config = dict(
    vocab_size=29803,
    norm_place='pre',
    norm_eps=1e-06,
    positions='learned+rope',
    rope_fraction=1.0,
    extras=['capped logits'],
    init='normal',
    init_std_qkv=0.0274,
    init_std_down=0.00538,
    lr_mult_o=4.0,
    lr_head=0.00971,
    warmup_steps=0,
    train_tokens=423400000,
)
Each number is 128 + 32 x the weight over its row's rms, rounded and kept within 0 to 255. Layers, rows and columns count from 0. The size above them is the row's rms in percent of the matrix's.

# layer 4 MLP down (transposed), 768x192, rms 0.0412, rows 289-313, columns 128-191
size [104  98  93  86  88  91  96  95 108 102 117  99  99 102  93  73 101 111 101 100 113 100 100  93 119]
[[ 46 145 150 135 110  74  93 110  74 178 136 126 162 137 154  91 110 171 155 144 143 108 110 116  58  45  83 116 141 103 155 120 182 166 142 134 219 107 138 115  95 198 170 109 133 169 144 114  96 143 155 136  77 135 182 131  99 110 131 117 151 112 200 105]
 [142 149 107 101 154 145  50  96 113  93 138  80 112 118  95 110 186  99 160 128 120  50  86 141 112  78 137  68 149 112 110 134 110  93 136  40 183 208 113  97 174  90 133 130 138 145 124 163 133 151 115 139  81 115  86  99 137 162 146  96 102 125 144 136]
 [128 102 116 139  55 105 122 133 138 132 136  95 158  52 144 186 135 151 160 174 108 118 158 133  91 114 144 134 115 128 170 109 132 100  47  97 125  94  77  98 110 128 133 161 121  82  82  98  85 165 140 129 122 201 104 177 178 109 124 118  64 141 157 189]
 [116 112  87 128 203 102 101 161 124 153 144  74 122 145  95  84 125 129 125 179 140 114 166 158 113  92 161 155 153  26 118 222 173 110 189 108 133 169 122 151 104 174 144 133 162  95 136 139 125 159 130  70 157  96 112 127 158 154  82  85  52 107 114 138]
 [174 179 129 135 155 123  96  84 163 126 104 107 112 117 102 147 167 140 124 136 120 109 108  68 159 140  63 106 141 180 141 102  99 134 113 124  92 133 111 142 156  86 130 134 123 127 119 129  91  82 139 116 190  95 106 116 125 166 141 138 135 167 162 111]
 [193 126 155 164 104 125  73 129 131  86 159 186 126 113 114 127  90 189 113 114 149 133 130  55 111 138 167 143 161 115 139 129 127 164 105 148 157 120  83 107 114 154 162 182 143 163 116 135 143 173 180 171  74 123 124  69 192 166 102 153 145 114 159  77]
 [ 50  67 142 134 125  94  80 114 137  46 113  96  97 135 155 164 115 103 114 138 128 141 134 131 114 117 118 134  85  86 115 114 149 136 138 164  87 101 150  95 150  46 179 107 111 106  76 128 170 115 113  93 110 137 166 174 131  98 172 163 169 155 164 111]
 [ 99 111 133 112  94 137 176 151 155 179 103 107 102  99 123 128 120 144  59 120  92 150 140 126 105 155 128  91 167 125 206 123 125 104 113 224 187 139 149 156 150 145  84 127  79 120 122 123  98 133  68 132 133 140 111 145 114 121  91 110 146  81 132 151]
 [161 101 112 134 150 104 135 121 144 139 121 189 160 131 124 129  69 140 138 102 158 108  98 132 151 179 158 112 145 145 102 135  94 116 104  80 179 193 136 161  69  28 145 159 205 142 122 133 147 103 133 146 123 118 151  92 116 167 158 102 124 106 105  99]
 [134 122 136 122 128 118 112 121 157 173  73  95 167 159  71 141 109 147 107 138 112 156 126 155 153 186 158  75 115 141 113 141 109 152 179 122 112 140 142 150 122 157 105 130 161 127 166  97 149 147  64 108 165 128 102 154  98 193 111 123 156  65 116  82]
 [139 171 158 116 160  96 133 129 107  88 159 181 108  93  86 119 139 165 187 131 214 137  82 154 113 125 108 186 147 115 120 133 140 164 138 178 130 123 105 167 119  95 171 109 141 133 106 148  95 115  92 155 126  83 170 122 109 151 118 143  90 132  37 101]
 [199 112 123 120  95  40 170 131 135 107  77 150 143 136 159 159  99  71 153 195  54 140 104 176  99  81 139 175 132 173 151 129 108 158 113 117 144 143 143  93 149  75 176 185 143  98 126 166 118 108  78  96 164 182 146 150 115 156 189 100 124 145 120  88]
 [170 111 176 116 185 186 107 121 160 130  72 113 135 115 151 165 167 107 215 105  63 102 183 113 120 101 174 128 112 150 116 162 135 163 147  81 100 159  91  89 124 111 166 119 176 111  69 177  43 145 116 130 144 117 112  98 132  97 100 115 165 133 141 110]
 [144  76  78 109 104 165  81  88 125 124 193 125 148  75 158 113 205 151 156  82 158 123 104 130  78 165 154  69 118 192 205 114 150 137 167  71 140 132 118 117 118 124 120 159 145  99  96 127 154 128 140 138 220 158 109 145 143  83 152 116 128 192 110 130]
 [143 138 161 121 150 124 113 158  83  91 113 115 128  84 229 129 189 163 139 102  84 108 161 143 111 143 138 110 129 154 139 125 106 143  75  90 154 128  98 127 180  87 153  75 138 105 102 121 161 154 113 128 130 126 171  54 154 137  86 134 141 145  83  92]
 [115 112 153 163 141  83 114 179 121 153 104 125 151 143  97 104 119 100 161  98 157 121 108 119 174 111  87 136  89 133 143 130 114 117 142  92 137  81 150 117 128 134 166 153 155  93 111  82 255 100 126 198 122  95 106 102 165 118 185 133 116 128 137  77]
 [109 100 148 147 149 107 105 167 108 154 129 109 170 146 142 145  71 130 130 116 107 129 109 185 112 166 117 122 144 158  80 157 118 103  79  96 144 168 158  92 129  90 124 108 115 101 147 123 169 116  63  83 104  74 138 108 125 131 112 108 136 129 102 174]
 [ 82  71 177 130 147 133  99 129  93 118 105  80  90 114 100 100 104  94 108 153  89 178 135 134 133 167 140 164 184 103 166 118 148 123  98 177 123 139 132 121  80 140 120 156 122 116 133 107  53 154 192 144 100 130  54 180 103 123 178 165 118 120 124 132]
 [118 112 132 151 139 157 172  98 140 181 144 131  97  76 116 111 184 155 149 132 112 154 109 120  85 137 106 172 126 107 162  46 114 155 134 147 138 178 119 143 167 137 161 105  80 130 119  97 147 145 110 171 122 232 111 147 162 155 128 116 119 112 125 152]
 [166  97 145  71 158  98 123  88 129 181 154 122 108 138 152  65 126 140 131 126 109 110 119 101  75 165 142 103  94 147  86  95 169 121 101 177 101 167 143 105 133 124 162  75 127 176 109 104 210 156 165  88 111 128  45 179 111 167 107  89 146  64 115 102]
 [ 51 160 138 107 167 168 182 102 149 129 108  87 116 178 224 115 156 122  98 159  77 159 188 172 147 129 131 124  98 131 102 110 137 125 108 116  81 136 126 127 110 115  97 148 106 125 126 196 147 157  70 102 137 143 117 123 120 111 119 126 139 102 176 100]
 [192  91  87 115  83  79 122 155  89 132  96 127 183 165 122 124 174 145 100 145 145 105 104 162 117 137 120 196 145 130 174 131 119 130 139 117 127 161  87 145 150 127  90 120 107 146 142 145 144 164  30 112 129 133 152 112 150 165 126  88  74 174 152  44]
 [ 67 178  87 143 134 147 141 138 134 130 138 126 105 179 109 129  54 138 130  93 126 181 202  94 149 105  89 137 119 129 115 161  58 128 104 123 135 133 161 133 118 132 130  95  65 135 128 163 176 131 101 139 130 143 159  49 169 214  84 114 164 120 127 128]
 [107  99 106 120 151 115 116 168 158 167 111 144  99 162 143 118  95 120 136  89  81  77 112  83 157  88 123 161  97  73 120 120 116 144  97 105  98  83 125 172  97 166  71  80 147 122 135 144  59  95 128 170 138 151  81 114 101  64 102 139 142 196 114 179]
 [108  71 138  71  61 135 157 156 113 119 124 172  56  83 149 146 146 102 179 108 126 161  86 124 140 143 111  60 156 152 123  77 134 161 164 114 152 149  64 166  88 130 115 174 107 152 124 148  75 137 117 102 162 145 108 203 150 141 160 113 125 197 134  92]]
# layer 4 MLP up, 768x192, rms 0.156, rows 290-313, columns 128-191
size [102  93  90  94  99  94 107 100  98 108  98  93  90  92  93 111 111 100  95 104  92 104  96 121]
[[144 133 137 113 142 134 136 131 129 170 167 128 188 166 162 120 129 126  70 128 195  83 138 140  95 112 122  88 189 169 162  98  88 161 141 144 122 145 123 164 123 141  76 110 130 120 123 126 141 125 118 141 118  79  90 139  77  90 187  77  95 167 100 179]
 [111 138 119 161 167 157  71 103 157 144 102 103 120 111 130 135 153 102 136  67  86 138  82 125 152 170 116 118 166  98 146 137 113  89 206 151 159 132 139 182 161 116  87  95 103 130 131 170 109 100 147 123 170  82 107  98 119 162  83 138 152 145 136  86]
 [149 143  77 134 106  89  96 155 154  90 119 150 163 132 180  77  83  70 156 138 148 110 137 118 162  90 100 112 110  88 128 135 170  99  55 146  60 150 184 126 132 163 152  78  85 206 156 116 138  92 116  76 142  31 136 172 112 135 148 147 157 144  89 143]
 [124 121 125 125 182  83 108 207 113 107 125 119 195 135 146 126 143 164 122  61 119 131 170 192 126 168  74  43  96  86 135 119  76 206 184 135 113  94 135 135  78 198 125 135 107 111 134 152 111 133 149 109  98 129 147 151 122 118  90  99 139 136 225 110]
 [ 99 144  91 156 169 119 111  71 140 103 124 146 138 101 143 153 168 221 136  83 138 143 211 112 148 146 102  66 150 149 107 140 111 102 121 158 164 172 111  95 124 144 147 191 143 135 135 100  96 111 117 123 147 157  83 131 124 144  93 203  38  99 149  89]
 [167 130 146 171 110 148 182 123 108 101  94 151 142 115 151  80 155 138 128 110 159 122 144 173 191 100 135  95 152 151 160 134  75 147 123  98 148 118 103 146  80 145 119 160 188 165 109 141 137 157  98 139 151 133 108 102  46 110 150 118 129 107 172 161]
 [103 140  61 137 161 136 140 109 235 148  92  85 144 118 128  90  63 196 118 110 106 179 106 111 112 100 129  74 107 181 161  91 113 174 119 159 143 113 142 161 113 111 131 122 105 110 135 179 132 113 137 144 128 146  89 121 127 151 126 159 169 116  61 213]
 [124  87 146 103 130 130 104 187 155 137  90 146 172 147 128 150 144 107 105  83 154 147  96 115 142 130 151 186 143 182 107 143 187 177 174 137  89  99 104  79 160 126 162  88 104 105 165 145 113 167 110 111 179 104 104 119  73 121 148 163 114 110  99 171]
 [ 90 106 119  61 111 160 124 176 159 100 184 138 101  91  66 138 115 128  84 146 136 191 156 191 167  90 124 117 117 160 119  97 126 133  61 169 129  97 134 122 150 115 161  74 109 174 163 145 150 159 112 117 118  77 114  99  97 100  97 149 197 102 146  79]
 [157 140 112  80  73 104 157 147 127  67 129 182 155 108 168 125 118 143 111 134  65  59 155 120 177 170  51 120  93 124 135  81 129 173 149 121 160 151 132 102 105 177 136 151 115 144 150 128 121 128 134 113 164  94 131 109 105 173 131 107 130 128 132  93]
 [162 133  75 145 136 127 132  74 147 109 138 135 149 146 100 156 126 115 163 154 171 114 108 117 174  99  89  92 163 101 123 124 135  79 136  90  98 139 105 138 119 151  58  90  86 122 166 121 167 140 126 141 153 142  87 131 173 129  68 124 144 129 112 148]
 [ 93 157 118 141  97 104 140 158 129 137 183 122 125  72 127 119  84 196 158 111 105 182 172 130  94 111 117 120 150 155 114  87  72  83 157 108 167  78 118 145 185 109 100 150 136  88 123 162  94 104 138 172 191  95 145 104  86 132 146 151  46 118 159  82]
 [141 145 104 156 143 120 153 179  93 160 109  98 103 190 130 140  62  81  85  87 126 176  69  73 163  75 132 154 149 120 115 166 107 180 112 184 146 133 119  75 113 153 107 151 157 147 180 110 129 174 126 155 118  65 141 143 108 174 107 120 135 154 172 161]
 [173 125 137 111 164 123 117  52 208 145 151 204 137 151 126 142 104  94 153 159 119 109 100 134 145 104 125 110 166 119 124 187 197 141 134 106 101 124 101 139 109 118 125 152 111 144 182 132 109 150 121 136 114 159 109 146 100  74  98  82 140 110 151 148]
 [162 150 101 159 163 111 136 108 106 123 114 109 134  92 122 125 129 174  72  70 121 111 160 118  75 120 153 147 137 128  94 111 113 141 129 221 100  95 132  72 158 119 119 132  83 135 103 135 151 145 154 102  82 151 128 102 150 193 104 114 109  78 144 197]
 [139 148  89 178 101 129 105 156 128  84  98 111 139 130  73  57 134 102 142  89 156  80  99 152 116 172 115  89 129 199 172 142 198 163 155 234 145 102 151 144  82 108 130 133 128 101 115 138 154 204 164 112 137 106 120 147 154 142 134 119  84 154 146 142]
 [125 137 141 143 115 168 129 134 104 110 141 165  51 118  99 148 103 129  90 142 200 174 153 106 131 129 111 210 143 111 107 140 159 144 154  79 145 138 131 129 156 116 114 115  83 146 128 105 169 109 157 122  87 125 134 172  74 143 148 132 132 152 167 120]
 [108 188  83 130  88 116 132  98 132 110 137  72 108 153 154 134 149 126 116  97 141 106 135 110 155 110 135 155 101 101 151  58 122  85 148  84 163 134 191  64 100 160 100 127 157 102  98  86 111 128  77 158  99  82 138 185 115 156 132 145 128 145 107 172]
 [145 122 131 100 149 152 170 117 180 146 123 133 104  92 153 150 107 182  98 113 150 170 152  95 116 132  94 165 117 121 184 150 132 114 119 125 101  77  82 130 166 104  86 168 109  93 188 221 198 111  92 113  96 145 125  84 110  65 115 174 159 127 157 184]
 [ 92 136 170  93 144 139 134 172 100 147 126 154 129 160 153 124 127 133  30 138 161 139 205  96 133  97 117 147  92  96 106  90 125 121 116 144 159  92  90 153  98 120  87 133 243 149 146 145 130 113 109 111  98 105 122 122 155 113 111  96 177 111 150 126]
 [ 68 146 138  98 177 153 103 134 161 169  75 102 125 131  75 130 119 139 159 135  78 159  94 127 202 133 136  57 112 121  80 173 108  47 117 173  73 102 157  78 131 129 134 140 116 136  17 155 166 101 153 123 125 134 162 178 133 121 146 152 152  91  83 143]
 [147 129 127 123 109 139 103 108 125 134  88 145 195 110 146 113 135 131 143 163 130 142 107 168 141 188 120 112 176 166 148 154 153 112  38 102 119 115 131 165 152 135 122 161 153 124 215 126 123 123 115 118 197 101 104 117  71 104 130 120 128 117 123 147]
 [132  96 128  78 127 102 126 119 102 187 116 210 140 104 102 127 129 149  85 147 140 183 201 132 111 134 129 144 150 171 152  86 170  84  86 117 146 107  84  90 144 118 120 135 125 144  49 145 187 138 119 104  86 150 157 144 131 146 132  80  75  53 138 123]
 [ 81 121 152  61 122 110 149  91 100 103 167 112 125 168 120 151  85 177 147 156 136 101  87 102 130 130  68 141 156 116 134  88 110 120 180 190 117 157  88 113  94 105 180  77 145 146  69 135   0 120 118  96 153 142  73 207 137 129 101 137 110 152 128  48]]